Weights of a small GPT-style language model, trained from scratch on English Wikipedia.
Size: 14 layers, 3 heads of 32, MLP 384 GELU, vocabulary 1835, 1.93M parameters.
Each number is 128 + 24 x the weight over its row's rms, rounded and kept within 0 to 255. Layers, rows and columns count from 0. Numbers have three digits each. The size before them is the row's rms in percent of the matrix's.

# layer 6 MLP up, 384x96, rms 0.0546, rows 0-144, columns 0-95
010:131111127144142119153112141156131187120136119109147122091091118142132148136159135058107122122147112114091098107124142092119062117108126110109123121071112132107157132115123145086141096109140134171102143113091136084076115143122107107162149098097114111138157116102128110150137137113113116096
009:153123123169149110140127163149137177123143144142110134171123163146171147090139163132144126122134166142155120143138150135133145143127124140137161166123150161115162151150140158147134170147145152153199161113147127119123130130158143123185147146122144166140130209124129145134140142159140113130
009:141114145156162137141127145132108198094115102124096109131105141127118116090136126098125118100132134157103097125110159099099128121128107133126145159092112144142151165147125151145107146116164122134174142100134129122117130139127098101198141148098168168111128179098104110159166145125109095094
268:156141059138135117089106102154103137109099112142107112116113159123126131148120163081156137127129115130150104111135138118180112111136103142136135122112116178121138132133123149134160061097125127132098143130149113171156170134181117067163141135138135144144128124110086116134135141139084159126
011:144139136159167127171127159125132194142141139115117125151169158158139121123146141110145131108119134160128132140128131139101139119122119129141140179113170147122169173135127126159144130133138154172213158142133134130113132142152117129159149156127144138110156181130138164165147163127124096088
108:173151123162155150119115096114139139110097102161095117108111126108099121131147129101127113087156102157089111110145147121107120175172125094122151133101135150159123130140134137148131136130178172078141139085163125150098139153085131116159172136104164146112139160111136147128133146156110083129
127:143132146142078155111141141137102116135116117127138102158134116138119159125094124110115095172153092121145131113126100129112117150137153140132133202102106128143098145122103136088130070106138059165149143125107125113148176132158112132121152107091171118162143157131110137141142179142134135099
009:141118099123110129088076124150144167095124128086139092151118139143119150134130112088111134102105110151100138108123114130141112139112139111110093140102173119119182132157104138138149115108150106097182123099150115169113127142119184111164122140161145176110092155127091097131127135149130089149
010:125176127144173108134101135096153200125128111137096107146092130100113148084113107123160140094129145141078097122135147119149124134094124155147159126119118115130183125111140164152144148119171135078167157098141117121118122109131147095159123167128139138127095150115108113102123161107138109104
009:142148146122128130144110135143190099148136131075149124119091120178091141176142206164140165116186101163106159107142135120130097104119131117108128133112149114141134124141112105146129074154146132128130161148158114138146138131129186121108160124129106133134109118143143130110124132137146138088
010:130183115153172100144128147090177174175146172108128104128162130130117144132129161120165135090106138151123128114138145125130136108082141146146134150113132099094145139126108140149120140130133153133213159123145119107140126119147129125117175142129116127152153148135146141101126154127131097064
011:166175152107154118136143131098173229167136144135108136136153140144117134123139148123145129113139133166154124133129182100138156130133148137135157157101120147121133169148122154133131156137139172146169159128129129112136135137151118142140163139158149153174128161159131142162135167129122136097
011:140145167154148158148111142169176149126123116118158138106083115180093165160157182148145144121186114149128139124158168128151091127151139124138157125127195135141152108139131124152149092151160135138137168149157140129132132144149163124137172129145120138151126124133137115153151141123150151119
011:142155127118120095120086122072145233097119151120095108130166132130106137134132106106132108106078097146118130120116116125133126122124123136130130151086159112120155134130104134127143122116159146146202109137121103138106132116113121124116142153145155131103126151160111126115116192123127101098
016:114119113137109109091081132093126215080108108133109100122093108110112122090110090086131109088107115111101114114112113115126113113113117113133134130082153131096151108112116151135156116109162120106182126098131118131101121120115123098134134143107136149104110152115082107101132136112102097086
016:133147137163132137120089105128163225075107140129138113113125116141118152123132127115153111103119114136129121135147137144143121137152119124170154133115193128108157112131125145164172112133178142095184125114167121152104117131120144116142175144152145145111105157128104107109135158131136095144
013:137145127151135129124085109130173179057103124115135084117077115137108125101114125128145107083122120156113110099130135139102105152156120110153134153082171123118142130146108130135155098119167119096176131101153119142116127121125137104159166129140116161119107166088099101105135140120109089136
017:152143140163133132118109128131187228107112127155124114111080122123110145100127132118144112083149120135132102099153154122133101150145140114138161166102162156109169136147122162139163118127164130118170151093146132125125140130140126111158168141124133160141125173128101110137164150118111131126
011:108132133086151111131152088121114033132110149133126111126079125116123090134119138165123123142123144106127132110129135106111142146144123129107119104136110108132070112143119093095096126145082102101093104140119126093170139116129119143106123099141091112130116070136142139099105069123141146145
012:103114097130092098099102087139142075102116106123140104100081109123125116122110109134103114122125097088111119111146107122127087125102126109110099103126118115109136095109103107110151087119086104096046109119110124104111127129105161129101110114128105106119105086122108115086122082128126140150
236:161104148099082130142074131101166143104084148171111090167143127125106144113108150129150103092143153167115116138142138138185121137129150113140156147150086194101120120124118159155104128123131137094158111086147134105120167157099127118127124130115115122134122182139130133124141136095133132104
010:107140124160141139114094109149122161057102112162114103114069104125125155088123127169131084119100143100139117151152156115153096125118132121142154092126214141105138094129126133167152140140135140099155114123142133107093102137120140111117146108106126136104109129113089120104159107118144129138
014:127172124156160143112109099133192223107121138144134118119125120146111143125133136138163120093147121157132128129143165152153133145132124129173159131135168116132144130126121144156165113135173151087188150115148132131121118140133140116144174137184146162137109157113115106110146140139132110129
013:141166133151124100105106103129200165101103116139110096112048134106146126123106156168125114100153139120124111087161155146137121155160138125126134140113154128112175121151119136152146127130156126091106146095150115115142143130132163115139162139131134176125096151136089103098132122144146132173
128:137135142155134151103071111088127150115120102177105125110163130103102178106083099101145121106146140147111117140144142132128112126104132114184190120105112157145113123078120116136162121113174147123138128114181136124132135105135126104115141098149146096154121150115115127080136162133092124102
013:149160172133169157136140123132163223146118135127148130099121117135100165136162128096133122103156118155132124121146190115138119135154148125139151147105120129134133144123124164132139108118163134127142163109131142117116125153143101128163184123151146155156139145121134090175168180113121133119
016:137094119132095114102091101129131120063098109105123101082075107121101107107107139093123105070132110122118098093130116120101075134127107101109119131076121117104123104134095123120136098119129092098093100097128116127108129117099136113129139101114116129105098126102092105110130102096103097113
011:146135147132115143120075130132145185107126132078156114117124117169115175146145147097123122108112104143125133127127114137132099111149136105122135138092162116118191131130115137163168088110169124110166126099163109168087128144103174119168166150134131131113092156135101128127131169138123099135
011:148148155147165125145123130132146188077120129150098107133097124136121129077122148133157102108117157141141096132139172138118133137132130136167167155099158151106140142136134142153142149132151161129209151113140134103115120116133118112172172139108133147132130187093112115138159153104116117098
010:120138120107166160122100142119147181134135122086139125132153103172071153172132128073146162113145103164108138114104120139148117119115120118137135110123148095147120108103118131125149084135165127100174147145145121158145130130119152125147140133207145136137109126149105110148112151137108103071
011:111120131108151089126106132104104197096121123118099113117110119137101090097132126065120120112094131135131083107088128108086140107140104116136126140076134133096100146123125123105120110126134144139157130116111113096112106122138096108148149116121125141129114152091102111126118128102087075052
011:137177123145159133142118139109140193122136131098105096134162127152094151137131123091142121075107124187114121119107140131115124121107120127158152148102153109132132152130110131165129112121163140104208142120162110151114120128127136118164162159137146141115126177136129118143123164129119082077
013:099130103099149108142149127101067052156147135123106122155150134115139105135121110133117136156093142105112121135106102114116152123088129152099102102136087099123099125109129106100092154125077123132110108146093126104134114115117111139100088108106105094117152081140148155118089094124132119088
344:154161082136145099144143099154109178098132084136097118119164114076158110143112140128112103095125106156130103116141096137134101132105117123145142117167110118108142127108084150083169148138129100149128103125172131148153130140086110091148171108139138151159147134109114168100120166146134142124
008:086113111160153144146101191162059103128148101094149122149148135175153137164159160129111156185139129118094127135132134144135119093117124143125100090160168119163153116102138123131133144126112121170114144157149136126118110154134148118137111170125134107123159105118149149111107115158151096118
164:151144114154137116107104128123148126112078133159102146096103147135137152123146149092132132068157114147113098113141122123104103127170141171147151159089164155141133120128114121170137115141146135104084157093163141143138158141114156100095155116111169113094089131097117147139193141150131114119
012:127098103157117138116098142125108213080121111140126124113115111124113139078118102054140109097108124112127102132106117118123092123119115110135137128085154148093143116119138162112162130112151131130162118100120129130078107125114094106152137115111125133114139160101102111141146145091096097080
013:120139130126135116100103115097153221091114122140111101119084102109089130105124086106128121089118105116102093094134140119126105145103135111131115152085108134104157126112099168120154106102152126094172141081119120112122129124109132114130130144117142145124099138118087074132151135108096111107
011:132152119147149122118111116118176177086117140151092098148082139114118115089098111171149135089118145149128107119141151154127137160130138133156144161111147149115155143149119146146146160126146141095198144092141113120151146113135155118165140169121146169114136193102121120098141153131119107129
011:154168154082176138149142105105197130145137160113133133141158123117084129154128105154155168118132116180109125121144146155139151176121138151141112150131091097147153138129131133119126118111139153077130150134123130153148141110120157150130127149191151122149112115133147099163125168099138135169
242:120144102152107114119097122150116140104134122120115122083120154126115129120080113108120109119139135123161138061197157117167115130121121108108185113142083088156152108160130179140139113129125155134169102149153131146175158144150085096135126108137126125135125104118110136093154145145133099123
010:154155155162168110149126109142143177069109119127110089152090134140151143112136149140136101161110159146134106139145165122118138157168136152151155150103182139130149156167123133149125155135144139131173137123136146122119129141133146115183177144119146160145099175119096124126131150134145098164
012:109159110116135118079100112095151214100116101135076106118112114113099122115108097116134120075111120134105111112109143125152141123123118137147152108118155110128131106117112141146136111117173139060177136108146104131127126116116142105132129153147156158121087140141083095097119135119122104092
204:188101149104111131174105114113127144139107111129088088133159123123080126117139108116149105122148137163117132125140122123153159150156153126131138147161126132136084092122121140148106114156112107112146134087139092100096184134069122121080128176136158124120136150109158152160134143086144127114
013:097103093164118110104088122104084167079098111142108102121090102110110105092116098078129106107090117112121102127114102128111118108132097120144127124116176130100128108114118135127149124118138110107157101107126119134094108115108102102107141138093124133081111152096113134072129123106115074094
012:148131129161114143127090129127173185092115129108145102109095117147101143111118158112151120066160103160117112095128101140117081117135119098135144170087149125110159139137109138146165096137171120119155132095152111155107144124110144109161172135123122151113127166107104124101157157117103108108
014:132122106158132139149120149142157209100139148134139118137121133138131119110128136088131132100146104136127104097115107148119099123107126098141114180076127155101159161128119157111167111126138149170179161096106122114107148136127109120157142141114137147132183179099131121143159168136102110094
018:131161146162153146134112135133155211111119135147136131138116123145136160125127144165160124127137142141144136142168140149158144146160128142165174129146174141130161114128138155173163141149177146100181134124186133149132123123145169122141169162148134155134112153152115127115133154153144133155
012:109102106139134100100125124090092157103111099173112128113103115080124118080105063070139132093104152095105083129110144110126120129106113129143128098122083127108121109113134155107130151104122118083114123094098133106101113121104086117149102126116134118112130125093102102132138100081116119112
218:092155102146161136128100159135131132100146127145101114137120135126111128119118143104092134124126097191121134110138113096094120120135144129097128180071144143162119140119110130129125109121149142163140139085129119098069148118097118101113158118139122172095130167172092171160176145110143121142
010:106115123157139164145121192125053169142148131111143121136168118161121139121155121073125124130118115112113123152104127100121098071088123115123138131117131136120127138099125151119137138129123112180161137123137143119101118146134084122128134136097129113135192118130141143146145145131101102051
011:130155114177127123115112119169166178072113123158139101113062127142165134112109142168110110111156133128136102113160129149141110165170135116146148129123165154118149128151116130156174137144134134112086125099167133128122133136146170119146150139126119158133128138132104119094136104168137143188
011:109116089168133115138074172095116170090133137156122126168127132156131098093117099117152143116110118120132121127097077163118137126123098112142118159105180146112145126113131130110168147136127140159195129129125129143120128108146134116116116179123125133110154160100136164098108148142113091080
012:094100087137129117131105167109072153099129143138122117139119113138115090093121107071120119113100119089137109114098097116118092093091115092129114138101148147084125118101126139100158125135094121161178119118098120096107116125121088123093115124094108111111156136105123147128132113108106111068
008:087162116104159124106111135111144180104113151150115116144073095108104115118109129167141125105126134113150128107151112116151154106102146118136161123157156144096119097107123148171137125159146138072182136109158121115172132113145143120084134126123109160132096121152093112095138100159105157098
011:161153173123149126142130093140174199080110120123119110099079132135104123119134142114119123103161121167118087100138170117101117164188134116130147155077127157139121159152118144120131098132159130122121144099129134116128134138137129123181166117139128156149113149111115087154140143113108120150
020:133153133164130133117089113121165215073104125133118094107090106127108146104120127114147101079121117147112105124136143125128107135141122119157153139095180126110145114135112148155161106126176129089175134101160120141111121124119130104143172140128139155115107159118097093104141149116119099115
010:135124122154089151083097095140176173122097113136163121098114112120114153140149125112128116105151100137121156150150149125163103116137116115145135114139163112120174125141111143170165109126157130072110118106144135165102121161115164118125160135159154156115081136130096094100150126136159121179
015:110147118148138124113097120120139225062101111147099098124075110119124131092103114127139103095116129129118105115143128133132128140146114122160161129117169142115140104114121147157164123134173130075159131099166116136123119118128143102130153150126136162109097155130082100095133141128114107121
016:144145140163128145123097124135182211109112141128156128124122125146120163130139140132151130122138114151138146141161146149151126136164136123156145151116180136122180129142127153163171114133180140115180146115166127159117128142139162120142173151155143158128110169126118115127153176144145116162
013:125131105167159125168118150112125182107142156150112123164144146154137085100115135108148141107118133157135103128111103153108152129126115123150129181099141154113136160131126126120153154145121158172204143124124127117129136114144112128144137171120138139119188166106159164117136157137110094076
021:139154142165133131123101116123160235093111134128128108107122113140119158123134132106141105097116115147132117128142146137134121130159130124165159144105181130113154122130119149166164107130181138112190136110165120142105123129124129113150185145130146152117115172134109112114142169132125102127
008:159117118120094140102099125175184159118134136127151162127138113133095150125130102111125127146133090102158120138132142145143095162142154103124102133081183162123166127152130140090167101076120146166128131125100136153110152145145143121144118105186139131150128146102152092180132157127119130123
013:156121135123117120124158129163125082167149144102134156140178159147160157171163133134089142183111120147151151154129165125136142134141165131098095143121109137163133171160121119120103136116094128178101145149107133136129131165139148148142109133145159136147138134135170136182129138174144138167
185:098133087129145108112139122141116147115095141131136125119122096149100132110116112107113157104113138135139118131124156113107128093173120124096129150086138133121133119130155113136198114115169160139075147127140141142072137145195129124139150134125115201114087154097117100130081143137103152138
011:169154148114128122098105089119172188093108101103115102111129105119098170130132105108130103103118115168102119119114168119135115151140134134142134126098146105155134134158103129135122109099169130077148123115141119153108125135099130104171152119159159157114077146124081073139127154107127109141
011:119130114121169116161160149108108141143151152132112142162192142148119098126119109085143157120119131162147116120107121162108173129106138136151120165131087137138097154108134119112128136125103158160173159145106128114144138116144098148146113150152145124126180151111174152162134155122104119055
011:112187109113144117087106093100159168118116104124086102115127116108106139118110099153144106088106128140102135121123168122159143136107130145141146090132143090137117103118121128166124124118162136040160136121150103123132112123126155105111128125164139148134069110142088094108105128118150112106
010:120139119140194101184129138115117173101135131115081110158157162138127091114114125115147158128119134179097105126113121139094168147133103152147118150099142127139127148146141112123107149119143147151193152140141120119151136111146120116157124151145151154119153159110164138145116171117112071088
008:141127145153115117114130128123100193076117082137095107122110126119156156074124113099133095132128153137099106181120151102113119141156120148148166113096133130137137144130132162147127135121180121137142143107132140140096108133119126096164159110111157162145088171110085081117139146109119090130
016:151156152163144145129113101160199180110113123152146131100089125141125159130138162164163119106180135162142132132157163133153123167160128127148172122136177135135148124155132139157154122147169144096119140122164138144127128140141151119144173118163131155145101146127120107133149129134151141173
010:140089152112107146129116169149085093144144130122174177160155128164131160140157127135127134187128124086151158163114093112152116112146132116116135095162174150125124103115162133113141116152114117154124112177124145150109120128127138147125106113146101095138125095169110154164114107132147173159
023:127137137152125114104090099118163207066095120142118103080070108121096136105119121106135098071129111128115101094139147119120096142141122107143151126092154130107135107128112145143156099123172120087142124096146119123103118126116121107134160119122127144115097145109087090115147127105115112118
008:097149111160191155144116128107086137093132145176104115149129147132152086114116141172166125101112169136134123153127130141143157124133104156168160087162168106125093100131123118159125179150140135111182103133170128142129112120114129135110137134132135133105133120126130159073122108133150099113
009:141142142138140143116118073147220127126110130147164122094110115127100129147129143144165124083176126163150127101151153157137124163144129126161131126149158107123144113144116110137153095127125131063101139121134138144133151147131135141151162117188118136139106126106118107134153102116148144183
013:137117162125107133109100123150140180089105116110134116070077114136115167134147134083105102106135112121112115116139172098115066136157137106111143111065150133109150116132109150126133082098162102133113131101134129132088120151111133111156160101107126127132106137117104080160149139106113118132
041:130155142172135130115096113114167231095095129152112106092100113119108136100120139121145088074137111148121102106147148109118105132134116108143166139099166133119137131134115151154149120134179127098164130100164125121110129133119112106144175127114139156116122154121104103113154136125108115108
011:130153114142149137124099115109186187091111136153119089164081119117109109091101106145157122097118124161110120108134127146127134159126132127158130177109152132116166151143108134128167141126149125095202149100132127135151145115141150117146149170151136169122125163101107120090146151139113110118
008:084169087123182109140117144074107158172150151109114099166140122135142099135117150109127127122104136112115116116112090114132143090082135142125105120135127089090145132093103122139140161143089142142168152140091121088128129132139118139099135133140117128134139112147113167084100114143142100066
204:153135122165155135095077128134155153107115110153124101100152094145128129083119152096145099082137150139100123094147135115139117115117110124158124159041145144101113135107122120131181140113152159117136124112177129141150172137146134119148116132107145115099137142128123124160153161154078108137
010:152176140113162121153109126096166142096139180098124105154127134166096121114116149141159127087096128172136110077115111157104137131117131107154125178083142125106123149131111115135140114137140142114222143118143104132136129100132153135143161136139102130141121153114140143127112143144110105082
012:112107109150140086133104118101111175075116126141097102124111126134115070100112118068121125106104122136126069107095104127087130131142105123129114163075119129106114145136110120088139129122109123153135114108096116108107127117116097120142140145109142128109141149089120130101127138103101075065
008:089132113094162063134161118096126157170130139128070125118141125110126101111111121114134142107107140122155079089109150129093159140100128140153123148104079113103086127120107131109105142114083148126120154109103114095154121106125094137116134125123143133147111166120131120126121114100087088071
309:153155093126184092130141144117142149085139111133127099112132121109136146146084093103126098119162105139127108133154105140135096132107099100137113109140102094127155114132086166112185153147124117106127108088165136129144169146112121101111144099169113105157165142110144156092170161145139129118
015:152160143142166173158135132147194151162147162139176156138154127147125150156136165166180164117179138166131149145153140167160135151136130133165136123156140121136152129139141142134154133142154153115150148135154144151143137128142147137128151119193113131145148113134156126145137142122154149169
127:115130103124137132113128138128133105140117144188139097113139083134140173125106104113154120108150134141144132079138177103140110101126162149074159127104159142124176137114089169139142112134147096166103104134103144138107084110143140128107121143131170111142160122114113119152147099193134164144
016:127152147163125110101081106125164191075093125134131096091061116125114156110123132136132094099135128121125107103149145119124094145159128112138153127103181128106158110139115145152153106128165110088134121093162118137106119139124145108141169123117118144119085146124079103108141122127131115159
336:130172104123105085141109140151144136122117095137125133131129093130105124101093125123140131126168103132155116111141124128132084125130098097177160118158071144086166098145119167153160152157138124122134106103152146148159168170141088094150119091105125169145108129142135155079145120140116123107
012:174130170147117157128112113172188183108115129129157146102111120149103163131142156130144116128151115142155137148146155122143099159183134112133158137104203153121155130162136146129154102128159128143133122124149144157119139142142131122142176109157125138154122149133130105175155159117141143165
014:140149122172147147149097151133154203124138154114150115161142131161142152139135153120149136133130118155132126133127096155140133131143127130156146159122188126124175142134125141150169127139161146145200137128154130166121135127133155121157173171144140152123141172143127152094121172163127098132
013:142161139123130123086110100092151223099101094135103104117115095099098152117119089104140107103112122152100112123116155113146136136145132142150147122120130111143134127135116150144136122109182124071157132101148117140121122125105123102151152151140158160116082136137077081112135151110122123120
012:107131137102126128126157104144132063162131123114124154084135117138121138181140138161116151127160123127125141138147152134138120134131136140106115089159072099148102101123121110127108101131100114110025131148120121114143129139121152147100111099153118104138119074154153100146125092118153158132
012:117122097125136110160129153107111150144147159122108116132138139125124090103125149064126135100105134126115114127096112103102119093088120116112124156086115139091122146118130129092126125136110147175170150129090113082122128120146079123115126105110114121121181147111154146123130145102113099035
315:151158095117125151106115080121162139109089123110111077108143147122152147112108102100150120124114172173133086127133120125138118145159121114111165111126138147112129122142060124108140118159159173095117170134155122119145148124151128113142145170114145106121127130119088149185108156126079144113
010:145115155151121153137114123181199171127118156157170149098094113145121147117148174165156136117160110125158139137166129155143109160168123117143149150126164159108144102144141142125174090146156149136122146134136136132144142121155136127110176108163108140160142137123132101138166150113143154154
008:129126112171110149127085124164148085096121114129173117105084117157130149152141145134129107088166119132121149130146117131124064131140113089129140104137188122137144118122113101158163090140125102100105113129153135143082124151109175123143137122128084113090122103113114147104135080130145138164
016:136143128143115124099101111116174220086108106142108105085085107123092134108116131090126113071147111132116104096130161122142100132141127120135148133090149129102147110141118145133158099122173136098153142099142113103117127119126126109148166125137131162130122154123090087123153147097113120097
010:091183100118140098102106098115155174107110123142061094120083128100143129123106125189118120099118139100114124111163166134156137123097134143121148114129147126122149114122116132172136156133137140070132141102139109090152127130131174110104133143129142158132096126148099108077117132152150119128
011:138090152156127155138133175149080192157140106122159170120175115165123156154178131064121143165146108123134127165119123115141110104140126122124148126137132153135157126105144161131153113130145140188134137149135158151083121149128106134135131134120143110141150135147127133187156152118117128110
010:106115120140168135159148137104091102137125137177132145129144120112116076084105113100180156100143156130146089164112124148113151128125099134170134144143095130116090117117141128101132151139089140114118127127103143110137131108120070150123128125138130107110187122077159137129154099067109119112
009:123122146110143091137150145102113142135125126117099116130141146122108098119123117079107134134128123150111110100102142106083153125132138136096115165082074131140099159128127116076090134110117114172114158138091124083149140127157064133145116123131136139133165134103146119165142160108094111059
014:144156150167127138115103119156189182110109126137144117110071123141129165135145161156132109120160122127144140112166174132147099144161144116137153138118183136123175128150121146160161115136165127119141154109159133132117129155142163118143178134138126163145102162128104113130161141145151137172
013:115147119127134102126111122083128164127120115107088090104119110109083118101110107061134116078101113155087095118101126103095118106106106134135127145086104104117116129122115126118112108110149118093140141102126100111118118110126107102141146141109133130109114128108118102102124157086094085047
115:095132132148157161132121104111178151101092119148155137108082099154113148149169174134161124112094142127120107116129187096121130132151117114091107129067157112107139135150131152132129123137162150124135145119176140168096095158122145121135170124105115148118079144117116100123128114115110123091
009:094097108129146149142124162103043146120139133128117139136168119129099131121154077086115148161083108118104106170104123098137099106079109132118107108122106123138120123095130153099130146113112129149132109136104131129099105126104096130107075141122161098115149111118146125161126148105121093083
014:103107095089140092138139133088085085135137127118095124153152126115115081110104096088132146122097131128117112121086098120098158126091117134123100128115086105121077124114126108088094135119088126127128131142087116109145125097128088134109088117130122112118141114111141136127095106097103102061
014:109143106151124135102095124110142216113115104119117110102121101137094133128130110074140119069130102137113119112099131133132114109107111113150142128104153105109134111108113144147160085121171132092183144112134120137106114132113123107129159133138147146108113158120100100115135144117106086055
016:127168136166148128125113127123172226094120127142110107108111125138109141105125124128145111075131121155132108096140158143123117143133131119160158156097150142115142137128120151165152115129171138112190152096154121121120122130144133110152171151118137158130131182111116106139156158126109110090
271:167107147084106115123087135095133130119117199145100088182121139146135118123086125132158123130158167159157113116151138109155120155131173117117135161135113150125107145132119142156103089155121125140123094101105098101104144103121087106105119168138175126128125141165122099142152142134145154137
011:112092122140098143131103119134113062093106097140146098135061111114142088100122129133105100135128123105125108122131106135081103128151121112119084156109140128101126140142103103095132132114085102154090111110093139114115132133128095118122132108077100141106166121070118126080143098114112116138
317:079128121152115096104135097125111179133139168121134081121102102126119116153090104152095096083153156125150086117111142121132138154155104128142096105121107135131157177121118161173119167136146118157122136135132115135139125112125112083187134113150130123137109174130108120141146156154095152089
013:130145145149145134133115117175172149102111128132137119142064129137138153140138161183127123158144134112152145116179167140153114156148150127129139125131195143123172109146131143157150128144152138118147153129162136124139127147151183130135154140147126167144100154133108113135140133159163137199
245:111150143138113131143096102116122118122120121117147116135138103144093134148124167092123131129158095118132117144181161124121093158101106120122149115150126166089104107129122145142166100077125132151161113094195078154133173182134111141138143170146117170138109115116116156099124134103122099105
178:114164133172163132117171082142139130107108116120073131110095113132125181097132135139095123092164125171147142115115153130129111128143152111112168144115103129142110115150116130189093080120146110086139133111139106162135131137121154100120173139097137137169100157131081116123151127124139138108
189:122153109134113114127079130109150147103105129151131123122104111134129164111103111091150103103146098207107104125154123125103127112143146118167128186083124174122119133156120133118149102141133120128095142080146135116103148146148115113096153126116153152115166145111096108116202148144141143135
009:152139135133097152134117130162182054139149151101179132117126125163122149158124171194149146098154124150131164083144110185123095150124135101132120135124136121132145117141110104139153090136125124108122132130162119144134147116127188139107137101137071111130134109118146137122128105133139145150
011:109109101139106092101132110108085058146118141141128109118142133083168114116126088140125106131087130100102133130133117115112145145085127137115103098151072086119116121123105123131103157097092097109094100110117137124115115122099121124096088118099112104106111090115127130095122065124139112156
253:132150106150159132082149132116113127141091143175132107090127151118138114134152140152129148135135110090105083072179169106139102138142105164086149109128160114165183100124090125117121113106111087129127092144131134149148129130155120074131134110157124144175150132097116137120135145122126106147
009:103156104122178100158121144075102114152139141116101094165145135124110079098117127111150118125088145138129110122092111122093164099096124144148106147116137099103123146112111103135117162125097142142189135139102117117124115112140098131116136153102126120128129147100134165087106139104120082059
012:095129078143131107132093127112133160088118138145113096151075116124117080087089131122142115083121122113119093105109063123110118115101100096134127149102164142082131124117118131117163125154112141112176125104116109104125133107124120110107128126103102142108141145115106145073129101124104108078
010:114188136152182115126119134120167168173117101132122104148075126117151141121120150158150135132153154129105127131150144122145149134150134169150168115165146104126166121108133136178133143143159125098133169132140140130155135123155151108144161158146133165147088147146099131068109127151163125140
010:115172113167135139094129106111184170149095131164135123114115113109109127136135115145149123070176121148137138123144141143157162134146120128167163135184139114137120127121117136181150119150144121047121137111124133144168147136137105125113162151163145165122105138145130124104145108158149148140
014:105108146093116116102130099120093107100109093103105118068105117118103117139130105102091117114121106114093117100134147108101110120135125122104114095112067110135088114108105113120096103103128088101039115112118123101127118130113115123122111107112123112118104075118108082139120107116101123114
009:083177108141199119143100132124122174139138147122107115146129129154118122148129164162164151111120141141131122119162112155139154116113115137147152114160177110120139099106134125166139135160137137090180150131176114122155116124150182124107150149170111137137112113151127140095114116148135098079
011:134114119124099094090101086122160136086091090137109094100078102090103117090120109091125088104137117108105112120103137085112100136110106113122141117103154116104115131147116124116125108115126105096102125108080131114112128131110091100126140093132129148128080138096079092105130102088118111115
007:167121158090134102105134153132129113140127121119132126151153170106139125107135096144143097155141134126138147099102151110110160156160152158105150111104143110164107135154142092093064153094131106139147125163102146117149148139171066128166114076152108149153124143118114137182110118116131113131
009:177153145094126151112115086142225180097119120131135118131099114129103138133125145157128120105157120160128122094143154141139132184138147123126122152103141139129167145164115133119145120123145159091138134110117141134138147132134141124155153110166129171162121133124103071159137134134131149172
010:095190096138177101117113107101145182112122119131059090136115138117115106109099116138146127097120136150103101132114148126138156122110112153149159115130148109134123131121118128159122153135146147065158144106144106120141125119134158108132140157142161157132090148129114123072099146132133081087
011:134135132141146168124108121143162217100115120180131132133062111132104136100121130157160122090150136114149129140163141133157127156140128115149172134124181168107159113132138161140182135147157145097179141101153142133131133129147138128132154135148125156143123146131106115145163138125139145138
015:123130129134099112093083102110145202092099117113127106093105101121111155125129122081131105100102114112115128117134130121138107114137116119147140110104174109097157092118116145161158092121177123089156121106152111142092106128109141106125159123129134138106073147136076094092121137118130094129
260:125155091157106154119081099139127142102128123130122079079140140142101142116090112113122152120106162146155144133156140131147123108099129096129208125095083138116132105115142172150151098116128162134155144097117108148142166135107130122110141130136105144162131151113109113088127176150104161099
254:099177090144154148092097116128126161116111158143163117092097108129110167090122136124143151044153112165185118146118160145117113147104145113154144140098130180137115132092109145125133114121130139144094122121123120124139138151152150107117126155140092127119170147135098102089155128118121110128
010:148118140150123162100118084129164171088095111192163121102072110100111134093118081134154110089151128134137122132143150119145128166147129112156149124134134140119122124152130148122156132125144116058130115087149153141127137140127099125152138120154133156125118122103103104152171098133123146180
013:122139130141127141105097113131147204064095099133121095112070102114111136090110107127137094098118121128115110119141142120132122146154120125160147122106177130111147106127118144156154113122172121071159125097165124143115113122128135103144163141128133165116088148116078089108137135117120108150
009:095132101088156117118126123091093149139128119138117119144153104089122125110127072102121119141087130089101141139093142106139140094075112136144112070152146101119112115110153114126110141095127155103169134140098119093106103136113074110114090081136121128101114103116103127123124100106135113080
012:143132139160107143100089090132201171088098120147165125091087110135097155132139119126142118087156109136136129109152162142143082143134124102152143133113160124119165128141109144142174102118153122081118120094146134148099128152111150126145160133146134135122092139101102097130164124130142127171
280:163113092133068131115167114117154163088122142102130080116092115163134165106097103121122103151133149151140147104173130105138105119160168100132115146126123117139162087138151151180178096120117156100106112105124130168153095126137108103119125145115135138111116136115147142101170120144132106109
012:117145115111109088083122086108145064124102106118097087109080120094132102139112122164108116094111145109111120084127151125116137132118129128121104108130121088123110111147098104144095127117106099071092119107123110114148136125106145118116119125105127141114086113125100107077103059132143117142
013:103130091159118112122088137108090160090115100119101081122091110114109125077110112073117103123079117129082097142101097102110110104109097132119124126096152123103145125124126132123138146124141113114129117103125118117095105111139125090127140140092119142098118129105114122073117149108111075075
014:142127144130117120103108102124137189070096087122100096092084104113100142100117112085120097094111122143111100124109163101113104144159121124140143116083154123121114117148111138137124101109169111093131126104138115139112121128115111102159158111123144155114085157114083074132138143091117101118
016:135153137151137121122105117116172229095110102144106099092071111117103128092120134099134107079148118134106088099135152107121098133135122120132156148092135147102159132134118153137153115125165134116136148090136128102119130125133125102151164129116127155137118155122089094120151143102099119095
012:151155155129152121140137113128184214127122122114120110088114121117098154126140139076124126100154114158110096103131176099122114140136132130121133155078119133118139144146122155118123105111161147119122162102125126108120127137141099114164175110130146156147127156123126077169153178100110114108
017:134163131152136127111099096120202205100109134137129104084091113128090143122127135125150113058145107153118111095144150137128096143132127113154145133106163123110154122137108139155159088127166134081166136096147117132114128135125138110131173122140124146125102152118105098114148135113122112117
008:125128106116109054122127107131164106149129145075095117100154139125117106151129179117113131114096119149143113090121132124083145118126113135110118153079137109107105131155109097115082086123118150131112129132124090116126120112128130118118161108116129147137114177121146131085101138122122065065
253:103164104176184118150149084162124141107100116167100125081122097148123181105124086126101155116145168176110141128102138127092091125144161116112128170078130105119145115134134119153164143125160133093116169094135123126116149128138116119116156146101109157146110137111130118109125127123106129134